From a checkpoint of a small transformer trained on Wikipedia.
Architecture: no biases in attention or MLP, untied embeddings.
Training: 87M tokens, 5031 steps.
Each number is 128 + 24 x the weight over its row's rms, rounded and kept within 0 to 255. Layers, rows and columns count from 0. The size above them is the row's rms in percent of the matrix's.

# layer 3 MLP up, 384x96, rms 0.141, rows 79-110, columns 48-95
size [114  94  63 106 108 109 100 117 109  96  84  96  97 113 108  98 105 106 109  86 101 107 105  94  99 111  97  87 112 107 111  86]
[[105 113 106 105 119 104 163 106 119 128 176 126 137 154 119 146 123  99 147 108 148 135 156 149 157 110 125 157 107 105 120 157 123 129 133 138 115 159  95 119  93 105 128 115 119  79 109 115]
 [108  81 126 133 109 189 144 112  87 144 145 136 120  61 132 137 113 147  93 164 103 121 130 153 141 130 115 152 113 138  69 111 110 116 143 147 150 126 121 106 114 163 141  91 131 144 142 129]
 [135  57 137 115 123  96 138 166 139 154 121 117  63 124 120  96 122 129 116 135 106  81 127 114 141 170 104 170 140 120 108 118  93  97 109 104 138 108 136  78 112 136 156 102 103 162 124 109]
 [127  98 127 149 158 139  86 178 118 130 142 169  82 114 112  97 108 150 113 144 111 145 144 147 133 120 114 162 127 150  73  85 125 133 151  95 144 120 168 132 152 155 117 150 100 150 138 142]
 [139 106 117 125 123 147 162 125 144 119 156 160 107 126 135 109 124 132 143 119 124  96 131 104 139 137 107 125 148 119 155  83 130 162 127 104 115 110 133 133 174 116 169 152 108 115 144 130]
 [143 135 139 171 125 118 110  95 132 179 145  93 167 125 106 147 142 153 122  79 113 134 180  92 112 122 114 147 130  97 137 118 126 144 117 124 119 116 122 126 133  73 126 150 112  92 138 136]
 [118 104 120 122 105 139 148 148 131 150 102  87 123  94 115 109 146 109  92 132 165 157  90 172 137 133 140 157 113 108 129  98 153 115 151 126 100  67 132 137 141 164 138 128  94  87 105 133]
 [109 117 137 136 138 126 174 149 148 119 155  89 143 107 112  96 129 126 131 144 149 138  99  93 124 103 108 166 123 154  94  92 122 173 136 117 155 122  90  84 145 129 129 127 116 123 111 124]
 [114  89  90 125 113 132 148 139 135 127 112  79  99 121 123 150 126 105 111 154 129 130  99 158 153 169 115 141 148 146 114 152 130 169 137 114 136 138 125 117 128 144 196 157 124  88 131 136]
 [111 130 151 180 158 123 141 123  95 139 109 119 154 132  91 143 143 106  60 144 142 100 160 130 136 110 102 117 140 169 101 124 132  88 124  76 127 124  95 122 127 114 150  92 148 127 117 133]
 [137  83 121 114 128  96 119  90 138 141 122  85 143 121 136 135 121 138  75 106 122 106 118 110 141 145 109 148 166 126 136 109 122 121 144 104 156 149 145 129 150  81 156 141 148 122  75 128]
 [131 115 100 101 154 106 146 121 127 130 109 115  82  96 138 138 146 152 154 164 140 101 115 152 147 120 115 141 155 130 136 104 111 141 100 128 181 112 122  99  96 146 146 103 127  91 116 126]
 [173 140 142 144 109 118 123 190  95 129  99 163 126 132 150 142 140 115  99 133 179 177 135 188 162 135 118 133 111 128 119 139 128 117 140 170 120 143 136 152 113 122 104 126 128  77 131 146]
 [131 103 151 140 148 146  90 151 122 146 145 172 146 151 118 108  91  77 134 117 139  69 175 125 101 136 136 186 135 119 148 116 142 126 140 147 118 127 132 131 141  97 154 129 115 113 129 141]
 [137 128  91 123 146 150 118 139 142 130 140 164  96 129  99 112 115 137 106  76 118 124 148 149 146 120 129 170 128 152 114  96 154 141 165  88 140 114 147 158 174 131 121 146 106 166 141 118]
 [136 152 117 155 111 126 116 113 177 114 100 113 112 116 133 103 148 165 114 118 112 106 119 134 158 191 124 124 115 153 133 101 119 151 124 132 176  95 126  92 137 145 142  97  86  92 112 158]
 [156  97 127 124 101 113  97 100  96 123  96 120 100 120 138 118 124 146  88 193 125 115 116 139 124 143 106 145 142 121  96 103 124 133 191 105 128 100  75 122 159 134 114 112  68 156 147 129]
 [ 87  89 142 140 108 142 105 139 158 134 176 176 110 146 135 110 174 116 153 123  84  97 166 127 141 113  93 146 133 103 105 139 142  98 109 164 144 162 136 139 130 114  82 138 127 133 118 156]
 [108 118 133 117 111  98 104 106 100 170 110  84  83  95 134 155 133 118 116 108  95 168 119 127 119 119 129 102  78 138 113 129  83 138 177 108 130 120 107 107 120 149 155 144 128 148 149 138]
 [154 107 131 129 153 160 140 159 122 121 124 146 101 112  89 128  98 112 144 154  70 110  95 102 122 167 107 173 159 125 114 101 128 148 147  46 150 132 126 137 109 109 106 117 144 126 118 139]
 [121 128  73 137 158 110 119 140 127 129 142 126 121 107 145 106 173 103 129 110 149 132 109  77 132 173 139 147 133 165 145 107 168 169 127 114 144 100  91  86 157 168 175 117 126 161 135 117]
 [155 162 168 161 163  91 150 102 139 150 158 155 148 145  77 149 137 148 111  69 143 142 171 175 120 107 113 163 148 157 101 139 119 147  97 158 139 126 101 126 134 100 133 159 123  83 133 100]
 [138 138  93 165 133 125 127 140 129 128 140 109 175  86 168 137 150 135 108 116 142 168 129 106  97 136 131 150 135  94 141 109 120 121 116 107  89  59  77  94 124 110 136 103 125 124 145 131]
 [142  92 112 156 188 140 149 137 126 151 114  56 131 147 147 187  77 124 147 168 115 157 125 132 135 108 131 151  96 106 108 151 150  75 145  96 140 164 130 150 131  98  75 114 132 142 155 132]
 [154 128 106 118 128 127 135 127 127 112 160  87 150 124 122 108 112 128 145 101 114 144 108  96 159 110 117 102 104 117 138  74 140 154 159 100 107 113 120  86 101 153 136 124  89 136  98 111]
 [126 103 113 153 108 133 118 140  90 135 158  98 105 116 143 155 133 124  86  92 127 118 110 141 127 113 112 192 119 163 125  91 126 146 156 117 154  95  96  67 117 144 181 133 141 130 128 129]
 [160 120 150  69 116 132 181 134 145 160 109 117 111 106 111 150 147 133 101 124 178 112 102 145  98 139 123 109 152 158 135 124  89 137 131 111 138 158 142 118 126 147 156 133 115  82 107 147]
 [143 153  99 145 151 149  94 131 134 133  94 112 170 131 104 108 119 115 143  91  71  81 123 104 120 120 117 157 148 145 155 108 112 149 142 143 112  86 139 143 133  87 102 168  94 131 105 148]
 [102 105 130  88 146  85 179 134 153 145 156  92 114 161 120 137 115 110 135 123 128 103 149 125 140 136 103 104 149 149 142 110 111 171  94 134 116 166 120 163 106 113 187 130 144  71 115 136]
 [137 128 122 113 145 144 168 128 143 140  97  93 144 131 118 109 124 114 137  81 133 147  93 100 127 115  98 102 171 161 127 117 127 152 129 131 135 111 114 115 134 103 154 129 122 165  77  97]
 [140 109 108 112 137 128 160 174 161 143 138  98 130  96 100  90 172 145 142 114 121 137  80  90 128 120 143 150 150 130 117  96 155 141 139 141 103  97 110 129 139 154 157 125 139 170  93 120]
 [138 151  92 132 144 123  81 114 107 162 103 120 118 110 160 149 171 144 132  94  85 131 133 150 100 197 128 116 109 164 130  89 115 136 147 153 124 121 133 127 125 131 167 145 120 154  92 133]]
# layer 3 MLP down (transposed), 384x96, rms 0.124, rows 79-110, columns 48-95
size [110  89  69 114 100 135 101 118 109  94  92  95  92 126  98 102 102  94 127  95 115 121 108  86  97  96 114  90 120 117 111  89]
[[133 131 120 146 121  97 142  95 140 160 154 124 115 116 126 109 185 103 111 146 126 113 150 145 124 169 136 139 127 125 150 136  85 168 138 137 116 113 140 148 158 157 117 136 115 125 146 128]
 [164 132 158 166 116 143 147 160 101 112 134  97 162 127 155 124 130 117 143 169  98 145 123 118 121  89 100 144 152 139 108 117 147  90 115 128 164 138 166  89 129 116 105 138 136 121 116 136]
 [129  65 127 105 123 115 156 159 152 176 132  91  87 125 140 106 111 141 112 154 111  91 113 113 130 136  86 183 141 124 102 115 128  78 129 100 131 116 148 114 101 153 165  83 128 149 126 113]
 [ 92 155 129  85 179  96 140 162 107 100 130 103 171 132 120 100 124 105 127 145 141 100 123 122 135 130 123 155 161 169  93  85 163  79 102 153 181  99 181 148 155 131 159 129 143 117 121 100]
 [138  98  93 130 147 111  83 119 137 137 148 173 110 142 125 144  98 144 144 101  98 152  98 141 120 124 169 157 137 154 114 153 148 104 142 133 180 125 125 115  91 136  98 139 171 133 136 147]
 [154 117 156 151 186 104 131 107 129 152 116 143 174 107 107 162 131 146 130 137 100 124 177 133 119 109 134 132 125 134 140 127 139  83 140 129  89 105 159 120 134 121 137 123 135 144 122 180]
 [182 124 116 123  76  96 113 158 118  89 146 186 130 125 132 153 149 144 176 111 106 132 143 146 108 139 118 103 118 156 167 145 109 124 125 131  85 123 156  91 143 140 137 154  84 146  92 101]
 [135 143 113 117 126 164 175 151 161 116 139 124 130 127 137 125 118 119 123 120 135 108 104  89 142 104 102 136 144 119 162 113 148 158 109 181 154 125 141 131 105  74 126 149 104  96 154  86]
 [154 107 123 129 140 122 117 100 156 138 116 171 140 174 149 131 119 159 185 151 146 147 103 128 106 143 121 131 134 104 106 151  82 159  97 116 119 133 148 143 130 164 141 155 123 122  92 128]
 [139 122 128  81  97 139 129 146 141 109 124  93 134 125 175 134 114 145 177 114 126 167 118 162  99 150 169 140 123 111 171 138 111 119 128 200 136 108 127 132 141 157 107 117 116 125 143 124]
 [130  92 125 134 139 119 150 153 142 149 109 105 143 115 134 154 114 152 136 169 105  99  96 101 124 154 112 162 137 168 130 130 127 150 128 106 134 167 184 144 143 108 136 124 144 141 105 137]
 [152 144 153 120 148 131 141 116 122 178 124 114 128  97  93 100 132 104  75 132 150 146 148 133 114 153 155 130 124 158 124 108 126 127 123 171 177 104 132 159 154 127  86 151 120 123  88 137]
 [ 72 136 130 124 151 134 110  50 181 144 133  99 129 133 129 111 133 137 158  98  78  70 145  88  78 130 128 144 149 124 148 123 129 134 136  94 118 127 126 126 157 128 162 127 132 165 124 143]
 [126 115 123 162 138 129 162 123 112 117 129 183 149  93 114  95 118 127 130 141 129 109 128 182 105 111 123 148 138 117 145 168 101 149 142 126 117 142 120 159 177 138 122 114 146 140 133 121]
 [131 118  92 128 168 143 131 120 126  84 120 166 122  97 150 110  78 132  99 147 114 165 141 125 133 105 154 109 120 123 107 118 125 136 174 122 132 114 133 149 138 107 110 153 151 110 128  84]
 [128 173 116 121 136 162 114 125  91 148 128 156 143 141 127 153  97 106 128 124 104 133 127  98 172 137 120 132 131 125 122 125 126 138 191 140 135 103 166 134 165 145 156 139 138 129 105 126]
 [117 140 128 130 146 108 141 143  99 138 101 136  91 155 105 139 140 122 114 108 148 158 144 119 121 101 129 104 131 121 127 116 140 133 147 109 175 109 144 173  83 123 115 135 131 149 116  96]
 [147 169 118 110 137 130 151 105 113 133  73  83 144 121 129 162  74 109 100 148 183 164 127 123 113 154 150  99 138 149 141 133 108 176 144  85 120 102 125 102 124 136 154 113 135 147 108 103]
 [101 138 134 121 147 111 114 158  87 143 154 111 103  96 127 134 119 111 122 157 100 133 135  75 135  82 137 134 120 158 123 124 108 143 132 107  80 127 147 134 127 147 145 121 109 132 140 138]
 [150 125 151 114 140 118 123 161 126 122 122 134 123  99  97 122 125 115 118 117 103 110  70 109 112 158 151 149 135 149 142  82 117 140 148  84 140 147 139 144 146 138  97  91 162 111 100 135]
 [ 99  98  89 141 134 109 138 136 148 172 123 140 134 119 152 112 152 124 110 124 122 127 115 122 104 162 116 124 156 126 126 108 114 111 100 134 149 142 124 150  88 164 140 123 127 118 140 114]
 [121  94 140 122 129 142 146 116 121 115  98 121  97 106 201 117 130 113 109 161 125  86 127 119 126 152 147 116 157 135 131 127 126  89 138 102 122  86 120  94 112 119 115  48 105 141 117 168]
 [142 158 129  94 151 144 136 164  83 120 148 144 153 116 120 142 109 126 144 142 106 115 140 131 173 118 146 118 100 148 176 112 157  90 112 131  77 144 132 117 129 173  86 167 136 151  82  92]
 [117 168 142 125 102 105 107 131 149 113 149 177 130 119 144  75 158 119 148 121 109 111 115 118 125 152  99 132 155 170 139 120 111 169 134 165  95  89 146  85 140 183 192 142 162 131  89 129]
 [119 140 141 125 115 137  98 120  98 164 116 131 119 115  77 148 129 164  91 128 175 118 143 181 106 105 145 139 136 149 141 165 144 108  96 112 141 136 125 124 161 104 116 106  97 143 217 102]
 [ 90 146 113  87 131 126 128 117 125 116 153  83 143 110 114 138 123 152 174 155 124 143 102 125  96 144 141 112 126 149 168 117  93 129 122 108 122 138 100 151  92 151 153 123 158 130  88 142]
 [143 124  82 144 146 116 145 183 128 111 158 130 118  81 141 136 139 125 112 132  95 124 105 115  99 166 145 128 145 164 114 104  94 143 130  75 109 143 140 149 175 150 127 141 183  78  71 144]
 [120 177 130 119 115 172 117 147 145 115 136 145 159 127 118 106 134 105 141 153 140 136 197 148 142  86 171 127 149 111 120 151 116 147 165 144 155 120 119 125 157 128 122 118 124 105 163 126]
 [132  94 105 112 124  80 148 148 132 162 119 124 119 130 102 108 116 108 124 120  97 142 112 130 143 118 126 160 140 122 142 174  98 146 127 127 123 114 126 134  77 154 130 177 167  65 177 138]
 [164 158 106 152 108 143 140 181 144 133 162 113 123 123 144  92 122 155 132 115 144 142 135 140 112 116 128  96 133 164 151 135 120 162 146 119  85 148  88 124 131 101 112 156  96 132 122 122]
 [ 83 110 157 131 105  81  97  80 142 170  95 167 140 103 113 134 125 140 159 125 122 112 137 143 139 117  80 145 128  85 123 113 115 107 120 125 146 159 134 190 109 126 141 124 159  96 150 121]
 [129 157 115 108 115 133 122 141 123 178  82  99 141  92 163 176 126 144 162 155 118  78 126 161 125 173 158 127 123 179 120 119 107 127 116 145 144  95 129 113 112 138 150 124 142 164 102 133]]